python train.py --n_layer=9 --vocab_size=1024 --qk_norm=false --grad_clip=0.5 --batch_tokens=16384 --doc_mask=true --train_tokens=84460000
Each number is 128 + 32 x the weight over its row's rms, rounded and kept within 0 to 255. Layers, rows and columns count from 0. Numbers have three digits each. The size before them is the row's rms in percent of the matrix's.

# layer 6 MLP down (transposed), 768x128, rms 0.227, rows 536-590, columns 0-127
095:066110150134126175149119114183092138117127166165188099107123140120092122163133128160101129118102114130157152133165170113196125150064143067189124123140120092183176139114120095097130137151116135212118132132125083136143169122131133096110090126071147131105121185127114151111067126098131111137124043114189183177166145153193077127082114093151131138130083072124145170149069109113148161129184
108:149197108095045174111095178152129110125142112134130174116143089110137125111117078131155106073091148180149164102141157113131157129131130127164190127151127110150173151172063092183156106120152159101074109088130165104129113148109133183158116106130127145116125125144118120189169103094132155133109141087153157085105104141072084108055225127162184123092087145116170140072105134140141169169161
100:086179128113116151133092151139169112150142179136162128120127103113172160110160124117127125143152153073185181166195116101129122147105183086120122094098127138144094078169130179143206164141155099052156100156114138117188160124155142159104137171056095155106115180113125123097081087125086121115162081094145130143144119117059093161149150075074105153108101120096123147127200100063105116152124
098:137108055140143068137147119108120096142110105122124161147165084168116138058125137090144109090060141109151162088121104180105088152140149129107156136159172125151149163139127143115087150095109183131089146172061064138142195169136136143233174167114086177107106133127171109096130177125143083144160193152145143137067146131120173115107135155109106146080109117118124145184148143187160148111146
095:126127100126082066192120132127099094152119136097060083093143088117121140105127111140139143156178137145158148158166060079156160175151134173047170119058177100134127130136139139094179153149149119152131111133104172169137166123132137090155112159165154070141169101164124083106159078155114126141111134085072151103182064090143121116105131146138172131147183132128172163198156149114149129067136
101:105100149121131165148119128095119147090185135124157140123235142088134135073140100112123192095139105144106148093096160114116133167143076123123139120171135124148194177113184131110098165121179092147107091121100144136116115194127123203194127092129115116096120170130114158056092091166152139170105146158162125125136074142189068113093078114096153101103121145173113129174106160147104092169084
095:105123101134142164110107154185099096153151159124113112130121117208107102109096186124112117136074102112176154135134132166095156129179093154050134206182086167161137088152093152080105087158147141113040110160084093116140209122108129110161104102143149074102128053140175123137074134146118094124120150112122187158097132143143126120142105131118185140131096078097109147110127119129160182164162
097:091158099105107152141077110121171160189154130110163158161155146087169141120105112203163102056087160109126122149095159144191162121100131107110158114138100037176058096134123133100074121099185147067139119109155136081174116101135159121145112105089120099119098111125181167182126091098120077106091104155172114161185143150149168079104130136129097119110132125149111120083081168086118165112122
093:157150092203085119157143158115166118095143135066192143127113107120119134143188107104125178159135141129068132145090095141157119094084177136060167157117117094181106132134128092166074121124102132133188151147193109120178133129137135156118099128163198111112081196148147134094101122199171184108132140167213158126141082143193108130137109090147141131088149090115122130140100159094130113108125
108:181130139115131135129106144100148096147131141098160069127122127076193136127109120174075138157164106103130098141162163132094094150114082082105078138125094098119129094116124161141149127119123077149167145149134177171088118164112146163205067160088164060148113105086152134079121164162149184165139134209137129114121137207121175077062180105107137138160128130168155159154096179169112110095126
087:111179143164131108118124119158179099145143135169101111113122158093093093153131059132080137192179096094093137150119148112131121137133091161144108106095089124137130113162134096120054151135139114143065090150059154178094172109114072102116124156052137111110108116143142072179118104080115207133124081103142066152146119124125175116091094115121099129067134158179118076059118093124135162178116
096:178134163156120165145144142103157101170103127075119143107165136158125099163118115091126167137134136155124115102105150159127164080092106114078059126087122127145128124147146112199136086154105186120109180107085171120160156168087118090062082200108194062182103129176156124163089127097122116174079117121159161063128106153143096108182159186090094140150133171141156152083113127158108093127146
098:143107129126164133112093141212176096116122054116120132110161149142087162095102173164116163108104100188097141132119164176128104126161154137094124106119143149144124124122123107071107103119113100145068145119106202110111089162118192077115158135067144165166114081112165113102115156087163065141122149114118118118131121066123164092160161100147145157089157150156062149104159080194147153216120
099:132058064163129159207207108095200117095201188151169147101104151177155169159161135109090101085126132143097128108102132118132163114179077119164106115089188150130144109163124115103107077124179166126100138057186138074117130152117152080105132159134137159109120139143134137139082115107146103144148169135122154079154135129125178080174149087166119147148139099112168162132154108155100106105139
095:120136142154174149101114078173124127190048100133089131094134072133112083145113064115127122141108132115208127134137094121120123111117153057148165091109203108121117089132167082153147087138128177161127117146123091114181110157102113136187117096165101188086123107166079132164108124090169162081145146108115145178085136154089130131100153127114161083133140173109141144133166172071179116069175
097:141144076157174084173102069103146090097145092097066146102101149161121180227180110132098151118090128082152107092094102055112120134135128105141070087119105107101100151087133122180074169160159135130096193137155128103164115147121196075113149135138127119140144138166114135162136118105168095151115126113152148095147089145112102107183103136143135196110081109158116166140164106119085124154195
090:089091166086185123099105122146089100128152120127152167098138074173108124154150164164115109130141138117106153106134141157097087150162099129135065079217134175122135125155101119161166171143142148119032134105111154081165136107098123121104092152098096152127103094116161150176153103137185070136084185106128090098112122126141121124117110060124106142181059160062096153083157111150098110187163
104:139160132116120102146096113126129080144160193107143140100164073158089097153160157123174155085123105108123195113118107107127212157167131110116141098097105148179127145119150101080141097163104188105123120151146132132134119189086139132136060076114156161119091137107063133187153177145157116164046098154125095135169135166144097123054183124107111083081147092116160147131153094181170151109110
110:207152132132123123144110127193112145133106099169139093082148062150061166114105089084179134112116089109096074103152061131127166156144149152109165097167167128120145122123169038096117089067126107152160132154091123117169133143099103141186135124113067120103086148141085176114135128101102136104126147167074106155184133120140139101194119185095146111166132187162083158126143137131128099159099
100:153123124121164132123074129148124151059147126167133150098139096145103142116180084137167118087126172153132163120149092179128128140178127094161100098195050127100135175173131170091195201120131150149107145138089123132132079133172076177089121094065152112143099104164125118078146106121124081180125159164119108132132122141117118117143092058123198093102110152081073142121151133138144136059178
110:080149078107108162119140136101182223129129140159155155158133135099110126099127156066097155102195095120144160115139087200131119145096099088092117198158179135140126167128163150124137106110150133147135071126141158159135127092146119126143114131094116097077188130145110133092147118137096078141130054068159058178114137147141125160114129159089141117095084113083048132138126123123211163160139
090:132132152124153124099145180122126112123141134105111070121115079127119209091150120171034073175132176095131114133101097119097127118075132122118150091121131075117175114129107115159112116160132142158077150135107149096178073158093142130150138117194093128165097154147133136130151193143141128127170121118104140142091113140100188040098113112091196125100131109144132100111130179177086186104039
095:078095131106073130106169113061058146113170119168155076102166154174086105075151067111149152115148159122157137128098130131136203126158050151099066087167130140152097115149138158166153183189149101106162110138096122100112146129148116119131128150125140124126201121085155107169148134118128174108099115119114102118200101138121109111196083137110092089132079104183108107112105136195143139104144
098:126088128078142054138136174100109142157137128188163154148153171160150128161052120133115144143126141118158075057106115146052114178138128088097134122115133074064097129153161064151117124149112132091170128142062166123082120148125064121081126165130116193093130138142114113130068135089140164057146136117132123142124134121173166113064113111114127202142174131144170125112166147075134120144103
091:103104157092101132181102138172134133118110122162080139125151158163090133089182086140104179164107112139116134172161091133081148153137140127052103142135124096115159163095113140114123154085177171106087133132068126087107149132114208119106128153188143140149105119116163149115127091180117082124111034192084121132101166108163160098156116078139197137134141150120143113157195169060128175096136
100:161094115104194141157148155132078124163113084124138133080060154149116124124204117112058173109137144143086120139170101095143110125130166111146133168146083126137076107114081181113141083126138094134152057129137104115128159128133106110114152051079134211153193150175123115169121096113176130152149111147167157162131149088148097110151099094112163146115177089142162143149052126101068125084124
097:122129155110119116193071160120110132072108117129141138140126136227128138082141161083146096133169087104134126114122120158103184199139129121134135111096210149166157124089130145131135084118103138129132183138130162157119135095098061093080127112129125127188108176101085184151082100152070072147196101117100143102112125140100119135168150072121068172160092156132163102119095074106127117090171
102:076129145111128149108098137147174119090088140188139145088090176078117165141138133137129138146089159162124073073070173169154118136058115079122143160107160140090097124164130132145101139120156131164123112106160104107131120091182135134102183195102108106125085136148136142088158053111052132106116157089137149099157156095170128156122134077148150103193141182110071168158190127161167070147142
094:173100077145090106126167142160137106089127115122119138156111149207096134090117094108094143108100135150069101109155126138146123159124124161149112079144141150139142106146117101137180119152139134072115080117100115112138096080143147083086146091132083172106182072145167071153113142110155133182150154082109173059142119126103133144114117185093089182161218045108092161075137061132152138103142
101:077167148105114183131157175182140120148115123103145149117122142158073119132105129093156169123110152137128169050067124156148180141156162085084092174110156148136129097138165191181184149149097188151071169103092138032126156135161135099112125103133136119102128068129128124126121096143145141109099154102149094112116108186110116097148122154188177113184089086096151105119092124169175129143068
098:172110128079118161146142135163106114193120166136113133120121133152122064077087136197134127098142078090142163180142114134139165143186126122159109137063140130104157153076155161116184123161128175072156166100071178123127151152066201109127096158171142111136124158125137125103121150125148139163164115064156146152136134091098157177135167154195137173129061102107123087129088128057153155141157
101:146122140134184113154113151146122110156178199100114143077159119153122130112128164110152090098070135154161120140142113149107119109143113100111121174160104134169136079092153179067164061123133129147138080130146061104178086174092223121132114184198129133143152127142199147112091129103123127125124171132102169095117071127131123111128121135081148134146167089082146140215156094198142160154142
099:079131192151163091094110164079103115103091125106166169140063124136139117154089115126158152118120101112147115141172146168154171138075160102105079129151154113161167123212123082118140123040091116142141176137127087135164178125156103152079117152141122098093149126135142094129072075166101171111094082150095181179156086101118190135153125163115100124096161160109140186197110111149109110151146
105:138106142153119137164102160221193139134143172111125091108096145090116152172144099171108103133169140061129141187157167120163090101117124131104161188095158117159120092047114177181138126079133122144157147127111191092126141112161155118086162121156116101133084113141170126112160098117080176125093083071148089168105166126127108126177143090163162097162128158107072151132157127100073073143158
104:147132153156132144149137141040154180176119081116164125148110134156126134085182166103138152115090114133092094168177115170129139089176104079074150149129163148163151118086060114113124104153067138139129216164152133055115157146127078085160146148127132179112113178084159076133022149161154139079115158139115140116153168148130125173105117110123118142154093136119156101113128171073143125129132
107:064112130167180109092155077131139098096127146166103127061132216123135136174150064146195096106144139116090114143084160091103106089120110151092122156150081100163134093085070127173127126154186100132151167158191128142138163132129172112060156137149145145134144135137160159127148114066147041171111103161169069094095150121158146090147104108115113114133118090161134113145130109153156161080123
099:152057139045100136147119144174141122070129192116109118092150144107106162142057164107126210093176157156185104155103072103129138137128093089088158161130170125078080097193139117105126137074123148148153094151126181137154133097130050084087138128117103139169119189119114120178161151107168090109135122146162134126144152138108139129169072111160113133109122179146131114090149080083098114117131
102:126133109167194118161119128091132100084092131144118164100134157202202086154134115136118080131133144110106096101084121165137146100149159190128087065164122177109070161165102150130159106159140144111138185088071147075204126150159121131063135160153114113086127118131128160141110162159074129165089201139177109121130123086176082086096077179154122142125105150125116103141134162159128131114171
110:098111110158090154153109093140097099099078137170105094090204140150139106090078108151154123123103133117064060135098167146120130121104137178171143088135178125173120103107113089125130167154146162115151127131186134159146098174124145139220133112124123125173152157206159115157133105116147050143126175116086081147091139162126171141065122183175129122141081100114065085075123134103148133104126
105:090112144234190115170100161156136126149164115128119062135098140143104177171154156119109085183122067115095165159166120216115113166164120126148067118103107107143156098088148106086187102143078193113105120163167130122134173125139151107056096151131149179139108132102121096081069101164113140165138115159140166135135099181115134123116151152141152150099082121145120146105115097095157097096112
093:147098087147091103122092127171152110129122168113098106128120166176143087125060141071114095139153127177126190095124113098142122163096105137162142166103141162094147093146119092111164083132090154104139117137088111127111097088076110110073169125202112185132090119140098160107143195089097091147113140154146099171070080130147124165060182129083129183093091126071183142104156132063095141146143
091:079152113190170118142122166153136088136129116149150147116152112131082071180161129139104193136175122096144135140140140131073097145222155149159123168103101139093107168128147183095109110110116139085180047120131130167114126172139099116078159096093145142197178136176137100132106133117189121121076113131165164091200146146062114159082164153134137086114147088070172134110117110119144120117125
090:154079073127114128103102138201183126150091093102138160079143145154150155074125120127069162135143111133163084117168146132121149085112112126112171106150159124104122122053146102094116111117175133100087098075118141133113074148175078161125131106126123168150059143122117110103164141119135129088133138156185163128199178197141212124111108108161148175082163127129119109114148173086099048135091
093:126147086108123067186148135142099080133104151091151132153133160178110140132152171081124135154161131168111113148162140092154145176118123062140150120116115183101139180165149116090098102096083103130131133080055101150115127146149081050110059167117148166085139131102079094145068182107111160165073118149151102155182133139092129062120164185134139130178160147093121121130083094150153133136182
097:111107126089116079045149144179152108097071128126127207120114147175078099116170143153176114154126160130197134139106153211070134127108177168124124152159169145177180136074097112075090131149150095144111084134167118161155114135088106084167080127130061142102101185119161118100095147123138180123131139132084169101146148097095156112132100159105127172117124132085141094108119167167164130094131
095:052113152123090114187132088140159160122106023157076189095167130131112173113118193073153080103152144132132051141084150148168146123165135114167131103102148214167170149090113135115133120109128152091089099143104081119128111158171180133164155169127160134135167140151125151140151102138138094160094105149129110098156093157125146163138095146114125125067152163072114117176157122140174171142109
092:131118118072182139177080096112093115148084103126133166106115103169148155127123164129203075167107211151112156169101157155111193198154152160075115094152140104142131148139094160172148070115117137117122083110162078112112096134100161147201092128141106125096066099119139138089110141098136092146189144100137120193153151166164115116117110211164153148102131099116141129100153129145092153132174
110:139117179216077129114137134102100105199167116102181136120076114131103133137145178086130136170107137103131132128085107159103061117158075099156129145153129144135121085133154130124132205100150105111157188116157110150197101117111163143137112151197147163128113113079090175123070119101181079196130109148163109080089150109154136160142141124110201133164163156133164168092098095155119114091149
102:144130205114080099079084143153105073148094201141132153114123147110167114152111100177051157089124120135102131147112113095044158071155121059119135198124117145113108178122067200143064123100097106121131119086067125117105095116138135169093129142121147134121092111132119085093163144158125103119096131127133106098112170186150158147125121151107128128182114177163118164067130172109112096129089
112:111125127109145145154126118103110156178142110146200210126167155110097155131099168146217120090146179161060173121136079180116153132140144147152167094135144152156089170097207129116079099113136105098115135140149138163118139160136138125120161129147088154055188103090097182079144168134135091108095093106154131132117158111068189135099162126193139139097071100157090160128121143153118092109121
097:094100151134068193133156142118150146112161069136135106146134120183054122129106118126114097102161151182169145132095146115200108150107094144168122145196088157084099138086170103107127086117058089180049112150096095121154138146130136195108143150114132168153164111116160109102067154174110086159126111097101163097089148139093110145121131115148163168082167080114125180142141083164159165110139
098:143140175133121125137207096050128084083144054153137133125084084175120102127144070113102107123139206133079080156105125182130105124165133228100160144147157146136111128123146124109101137159170126097065089088140061090146150143134106109132125115157156138126183099125086127122189145105160087129146122112083127178145142118140146118140146138179064120112179150116114160082179149118160165141138
089:121156182116107077102154110151055152149134139155149165174090169094112132105148132114164083105124189138204113096126081162167082146126108123113114095145139178113139089154109135085133104054143088145166114110127143135141083136123125124124100115073082151088097126074092166102091114095140178107089106176093049189078148115097103152179114095180104168099121175071113119124133172115166130141136
109:146134115123167135152144074094148117159125202119125156070161069130147143165129163128090130132113166155150114179129168071147144115125072117095096125054113129139087098103069103139127127071105109138109152159121098139141103149192114100123132087128081194164116144148155179032108130086080114103137189156119149103074140098113096103165189086108105108116119123108184121131145140111094182189130
094:156148087125111115132101074162093041127134175078140083147121097077167105110103108189131146185120098052099140202099140127102133042103139140141089104074100139125148126166093207141139123100134137100156102109112124137117169142109163125064144176107143105166170169078114183118151139155151167141158103162136082113074141131150131135144101129126085120144133149065096083121117143087147101160115
# layer 6 MLP up, 768x128, rms 0.225, rows 537-590, columns 0-127
102:154172146155086163146095104154055167138187181109170085145116148092109141130125066097067136141161166205123134218142115147083118091134102032176120156155128137169195134163154118133125134091160119075137190108165167109130113098133137056077125114095110102148119115096128147154139100094130087142104116129135139099132117112142124098110192064159131137104148154105149160139139122138132115127079
101:122102121082142156144163148106158137180135175146147104162111070125118093142071146150128139115132147157105153121137110074062119122186142055128145139166089147124111164116183106063077101150100129135167163097088110099136143115141142176108118079177148079104128096080090172170114160148203166138144183202122106125103175114123109096108085150154129149103128129145058132151177137100085184082125
097:129121104066163178112134103120086176137127189156144185138113112089091190110104066094123133103126105084129135188130208172086165123170159107159159113089110122133113163159111171094123084129113168147171145093172128155101135142159165157111149110174156162127167074078098165082109055092095094187161117092111107120175120127141164139146105124128121158125176088178110104123157073116121106158110
099:141147095167163150110110167148073093158104152129132130077098162117086114165060098135145109174178096114136128143147149177148143118109161139147132084135070092093095099190120154171079143170068094108126084170132145077104045172125192121087113139147076124112111158116147136125093194107181114144130161148189085100108132082173086120148132090173129114125128104138102156126164123152176134085077
096:184113161097087053145098092122090155151108125115127160067130150123113140170108126134092117132163130069148121077141130131080183134091113133144140148144160131106167147129203103122176077121158122146088072123125162155153202111181130047099184123109090068090121135102159127101209173134148111154133113113105123101126115154167127074129131125102168073064142167131092145099134116102138122077168
103:176098123166197121063092113139098170138143134134150141082208172124157187066130166091141134086115150111092141108100087107189117166094205115125159129132128170159099124105172132148158080115158133100088139168177157065081073136137118127088148162129176153152138151156114139113121125139124095148109117202163093119139127125118098178121142115165092118125177034119101116160150101115104099121111
103:110125133126080088107078157098112126176097178161139135124082149159162088156157149130182161189112131110168130143142138103164116165116109068102119098100086091125132125105116115068151086128145101152105099142113038132177159153125112099116153171153200151128183122158106145135131144125144144102111083163185085110190121082152147165070086143133122127141014129174172111111167143164158143127123
093:122131091130153177097168132167104209140136146163179096106125140143163152140046156103135142094144185139095080126140147077130151132164048070161112144116162160084129111131117164139154133079132107129085110129146157108103067135083141140075160105120146120187096083113093128108168092101135183104168172188092130123107099128094078137154115142107104146111098109103082094165209094117139152076134
113:127138152088150106073109068138184151117137110101104056097165097147198170093123122125133098102117154126095114089170143096193157164111088152133137118091122156163033065117162167051131129150119103157117100114121143142162123098153106200162120099124099109142132170125094108136091144175121160147139183165168094107138135113138092119140160100127185063112060120152163138103141119134152077172131
089:071088102098147149119103171140154121130151144145138137177156133138200123107130109156140108178153161165117102151131111093124137131168175081054211136133082121110155143115165084141149149159113173196174124127170156107175125149165054101135132180132147112102112127090099159182174118134092132122121180117160162077096173173085105107171185129157147119118060118126116138151104163152076112146071
093:132176107149151100140128087139151116118130151081051072084158166133117148142133110138161096042144083160120102108125104124103173121108115110118121120081085119111080171084145161115084137050106156118127089096113103204130123143135124200124150189166084133134126176149188110142134101190096181111144115134122120115137145082143147160097201085097111127109170169135111160139191086112098135157084
101:172124123134072158113069172104150140130129165089111124097069095122152150159102175138093148154109114121107131109080164123029109154187229115140126151126132099116112122070140160164105160125074112090169149154166134107164123182107088092132109106079102101134085098136116117085141112095182087088154120176120107119167183164147109090077163181094104087167174156123115125113115132146161111142127
100:153129080196116085163154157116124087091131152150110096098081158085159185116101182135137068130103159160143124129112100113157112109135148106123128067117125074034086154111145144106157077179179114116140179099115139193115121108125097091163148076111135143122148113113155119188150087140126139078084115201141089190176152113167148111162083116165157158134155152130100166124099141165068147126118
098:145096145148131157081095120096135122057110132107076143105123101112161162095186134074156099116106115108155118105084115146139051161173145145116134136122117139110137183185139148145079144141170119191129088177104123137168099167157154127135153108111114110142133143138155138184085152176100075141115110066124104082103159165125209136100192111078166108077146099105131213090149167152101082094130
102:134215112140192099155136095134147102140123120099145113091124068104146205153105171136076149098167133135114097113170149097145136133160180150117115122105101123185201140114104140086099116131173083065120134158139075182116145143126138084125134157132148161091153088149185167115088136096102114080146083133107131163105145133170198114209160084149163180151103138161104132097076127091109103116147
094:139115165087168130160127162167096154225132121085097127097073150122117132180119137125093135063144093064163113154156110094139120114139068165119117171148122085084198189169148133162132154129136160200140152147088110113180156124094126086083162090133131093111154172065167180148110078126131129112153063151092157129122148111183113124119133075099090090164158128134107183138123142116142134152125
107:178100120109127140126086121149129155107135108121117105095182156108122187068084119102128118118067113171140114108127138051140112152125124129143115167131127125138108125160130089077158100171094092132127164140160114156162086112095144162153151222169190093153140114117089214100136114132154136183118151134130157186139075174103151092101160196065145171097121085135154119109114085073074131181140
094:131176116094132167135131140133151072182076185154143119075070115094124127069141164160198083142160089150135157084111135177123171154134081109057131108112131092150120102111083134182137127113119092184140137142152114122166135148103134147126108148165128149133078093109105123142103101153112079064083156186126148165171108134085202142138145107142159144165121153056159208111163159107119115094132
098:162123060099117107126066068072082126152175078182126114046167134122126131183116156085111102155128148146170132095160102115087154130177109122104105069116157140103143157089094066130129126091084145126135154147092121141148153183195119159151140153094171120149155095122117091063161088152106102109112140160140110160133136137152036136170127051126117169131126089162155171119144097158150127115124
105:147100117101152178111118094047139113085163116125063093141120099066168134128107134110150148118113137120138166101086137119136126125125125160109121178113123117108089143172163159109172152102154079198073151117122115074159098101106174120120148182108181110082163163137153095099079151057121132125171097100105121157103196029133095170119122080144120140157117144134073147146182116148189093146122
095:121179175152192115100136117136189102129213158046094098133165124122157144175104137099140079122144168151103135105121154118138086153111115131204138157099081162151136095104121147121196174144139058170155182117155147105186154151175156130103162094156143151155055150111142104107168086145096097136110127102139114146084177130133121107133095138099129148133142120104163052130129083144115185168120
100:159124085074225131060132124094105095074118106182130124103169158090111102136163159147163081107134114153068185119122147061108100165103200122174143140181135145112102121101171107145111091171074124139128096127082192145130177181126137093101197138080131147157150074117126134130115081129158147136147083127160114098102169075146125075148082134095134125165122147148138106106125106151147119145115
101:153129115125158099133135110103146099093190117107101135139092164153141175146104162169198127071068129104111098105130104108145112112064135044136190114084133084097117115114122129146115096179076081138100117102124130108109164125135070134151139111148134141129080176175141078217125181114106164116152114160170153170166155133147114193181181125205156081087142130133124108121118145175133155159134
092:150149143097148133161144155130124122144185107175118100127158148139099129115083107153127042156122162027088180160142123077147126084152145077092182132129091089098127164142109146144175156201153104077126183098129165163192137173167083140155139162103139122198085130132115182104166106149092079138152132169159124135110158076145168139136124141110120107100159097143079135175081111150112114131099
099:139167092143083138134094170120160110129140127152161137107080096135184128139150135151036138096013195120104136117094170151168128145078139143139207142148119136148095114129135110110120145116179174165151128111177137134144177142136068106126134064116070104095136080171143153133090136106120137141097128165091140187139137108169152113166136145155152108138110158138135213069137092142085121081123
097:124152154151131150129116113161160111089076147113137162114189084095068104170055160074174109077134111171117112141134137123092064137138112163164107100138127096093165137113151127140144090175135094096065200193185155168139103188154175096077192099142097165147152136127120123118160158155122128162100131104072114117152085165113122146102136099080139121140109125146148140099184183158140189133154
106:114139165126119135156145174153166140132156179137158103131096131142097153127087130149134080184128139145150131105156155080096140164095120078141168153067156105165143131078098103169105090114068081176114153165159105063157151118171129071097132082116069147072115153120118132102103086196120070127103090126152092076106154067096113089165165149138168151130098107122179171103173175147177141138175
098:130134172135110117060147150127204156122086107138156143148181131114164094129108100161146122198103123111170186178150143150089141116098173148075097162096107158123129109106139122137090132087174136169087098135169135151118104075148120179181132193080200131097087122093130171118124122063104119102185106095124157106095101198134117113117161129163164065145161152125153135143160157096095110125067
101:150128117190142195119153137132085125112116148174137102136063133149165149161125096099138157142128149148093135076095190106173130176101123140116124129064061062142167105154100193112082143081143128088143132124093151243143156079114126069137152162137163144073089080087102106110126098148138159098098100159144112134155158148166143119172116111154134139164112111137120089161078089097163147143093
110:069099136157194180161146113168178139112091189104127130110120118130076098203087108095102177066157103169093163105157180106135047165089103137139086118096154096123136072141127127131116148143135089130134100159126115084154140104143183122141175101101142124131196120105126141130097132116175148116184141124148110161108087158172124204113100122127130146105155106139189133133165128116096099052082
113:099192169133078115086138215169123095154154137132123097091167173146174079135117203152127140093165098138143197135120160078118161153130107145111102109072111152113103134206173165157120110093057113099144098127132156059150108144094136149100122155134062052090122114132158117131086116100132134197130102157100095131168121111085139145152145112177128145131114113138177154113083088118108132103141
098:132162158120141157140136118195155138146136094183163077115138070110142116161131161156137075103095118121094128142137122076159162146117102112153111136105126141130164198194123159131155128117085050102148182129140122113181129155137108116090103080139154136147130089121102157142116075132084201119083154132123131174110156076195115102132174142089079129106159076173170115113133059088184103063089
109:138112128169165118110068147100115116126115111103204129166142140142088170097108137134113124150116108128106073158081154093175115142113146123185182068139062108129104152116107112177160153217136158135122126131176064139082139076115142126116114157147195131140090130112128014166138180111161111169075116113179096165113151089129171137131096089160130097143088128090162158156147110128127127137087
103:102152080177087129130102147161167158122130150085096108177145174108119153166158105128103117155145165110091102047107114192200149079125087153127132134163089152091126139075189123154120179133105061126138119095118134138167129184104093148156122110099181108165138086064178123130146108122096096083109151123143114063156157167113147141144164194118168153139104181099142177087137095094114090153145
107:153163167158115207139032104149089129146109117180099162141106136118092149076142080146119131133097125122077152140120163119106126088140128140114153091103093126116128150092162134095063111058153089197156128131103120147116152143140093158132164084206115133121158156080107146111109163099101120134144115133105120131182179138120171182151098072086078134151138129136146047196098113139196144104122
105:177133163103100182057113129130143083129141150094096150094084148133140093124130150107115127089133133046164180110099164133089150068144094136141155166101173155122118124100133094141101097109121172152171173124075121114110182144087160105147126125096090150141111150144149105140085132102113161084080208086186104154254150098097158155123090133086071157138154123132132100153151121137130133162134
096:165051145078100093073189151120173110118107070122133102114131164148160191133118094097131090150085193115182071163128141169177128093180098116147126101066156111120145101153169154140133136119125120171124126119145112139126163054182124120065168118113144162128105139138105146159144134113133158134146116110217126148154142133148113095173118098139045142107141124157141104108081097199113167115087
103:167152129189043116129131121171107165088153164152146103156146146134130144086169087127106106102145120138043154113058188162156140050088180139145149098072156133131186136094100164222104124136124138091120101134115097130147120132121092104204164096135132088107131105150155138105108114171142126093157107085100119104156118109129137143100207122128112119104153118145093067085154074137108132154143
098:141130126196172122148114113139156172110160135115101117122123169066103121115133145191130127145102123155066119083088074159090104103117128090113132076155197125063175091144102085099088089110143146149148075137107146165150108092130136119119088134189063123127146133081129167147147057137112171102112149167193108146136121118096164170163199121159105186124201144177147101118153148106156157112153
094:126176119137180153138115105153091140134143151121150145113153100157058137072096088131147074082141124078094122167129106109071142143095111146118129116126197133156123151116161127244136178129094121144146125151148117128090149079148100215087185148157118152109131089111131101149054095163174142161153123119102113108065141179144092100144154112124087154181136109127082147118137171057110141101104
098:103114149161125159093114122116159121143073143118112169146168074088072077139147091090140188118137124103157103150136156163180121160091145045151124100172101113145068177131142057098149217069155138105111129143135110108132131135149179148151161106107127113022100108167112176171172164103114142100129146102128131126115183093086134123122154125129118127196149125106109122132154069121147089168147
100:106149125095094137077089135098155113143146109143118093064118198147115143169080103145191100143137073158108098124187206137090140127145085152126144095153112086124167155117138101164160100146140179131086119136133142116097122120083123124139115141178154101123134100154115134109167225112160187102061097153130120172104137084114149140113095150185108147115131158158135139194177168114150029144130
101:169114126142201131091089088079134108117085148131059139100118150118163142148093100107127132097113120107140161121085111137156145120115118089155074101153156043119149065196157178126079148111128168137102088143105122105102109152083152127183146098105121118109170114133158166170060082178077147111070164131185169120107170132128087147150141170085110188106140130152161126136090174128090120153073
091:184091186169186127089186149142174186105120134152155142078076104078127100091101114146165094145164214136114148166113115109084102162145136216172106163148134139118094163148103109095149119165176129123153084096106136133138156081131106155143146063150103167081126088110127164138134122163145091116154128133113149115183079128149102142116110168119171071114131161185166108088154107114094078147126
096:127075146094094117091137078118107111104163128127163138114170127101103175146135121149136144132110138186074112073182104177143142154066138120055166107152124204131076169149150140109066128160122160084103155151125158136141146154112163116120154130122133103102145160070068172147158137157161115150126083152147134087127132118132069081145224082169151082095141106086165129133190073129157128163107
099:145105102116129153081102097071109133143110110208097106133106161173188184165130175168097184174107173117042149101126198082172094164154113095145164170108084116137127112099144167124082115141147153140123139170205143088146124183144071082116164146112109125153139147111123165094145067106134071128115074147140142095124132165116159108139133122107115110150120106159121080153087092138155076148130
097:093085127120141156165151105164132113127135130104154197166195149137150115162064101067102096086125099165127163202143138160128104153125108161179128106148132151106164157115048131115086167118129126119132111113116124110134145135102104128171157110118116098177119123150073067068120068140190136152149102121125090169132144081105138158094144138111157131102025204163132139113107092083143093159077
099:158187191089106093122124098079107086178169165196128103146081102144123168096105139114074171146178141069096139135136077119099114097147096089102059064098082159064107159125124180125127176160127149152166124155094102094112118142171137162118135156143161156130149170112115106102103139091099133114136170117168170062142192122155183136171110100186143134137127123141121156171138123071109104132131
098:160150136141102164087141133100151123136075089143135118180149181083088102138091142135168152084128104159125148125092099147091145110116044160098150107156151139159059149127121151170030178153218119155133127152126146144107133176139104126127104180151105194147100103050106121198166112084125106151108116085140145052130128114134134126097109043145130144149118142098113144141137126163127103151163
101:126106136114112122057099192184176159085127123129145104137127145100076154191073148153130149109147222122114137131145119139116142171097082135208054133108206110146020105115127124175136132130121172086128137137145107100094138120127083140102154149144120156085136136153122143137098136133142101130160125083157111113067148130072105129074173139145136125059115137100165102130158164148127117084170
110:128130139088108101119135068102099147148088124123151092105137128147155136121097083169142130095116177091053097138128153131171120214074173125110141223141140144116117164116160117143114129130121080157162115111143150135138112111173186166149126091095191126158092130122182175098126119086162198108159145174096107110171112033175125111154126107187088106140132100136180145100141164132174120118088
088:174104114150175136119119135150129076111094105144097161130106196128133169173149169087148167109141067083115156136111163074204107096110117077141105089159120086111178079134188141174108147147119112093148137165148143190070103120117113107133142101147161141103157109078109208241094127156136123097141169070126155132143101146102134147143166127092129109116125168122126106059128125090106098142128
097:150114210077139092132153161103146174133083134155139131086125098159147135144098167135083111135127122121129187151142162157084149118059160201110162124136120163051102101135129123127121187091090109129110124144088103100141155134211206112152150088135057102133118149103156137106106118118156078133078177115109082114159110112108092144095128187119091131078110154125127113126074098169203127105114
093:143178114129121097123129094097129104157148143086138101165087155131158080105080091103154121108143110095076124169063170105090153085106115103069130151125136163139144163144061152161154130119155148081087056182147134076108119089159086103139135144115129068178139145110199142103168153162064139164112148122156131184073097110138144121170165134170177194136180095125131132120130140110069118079107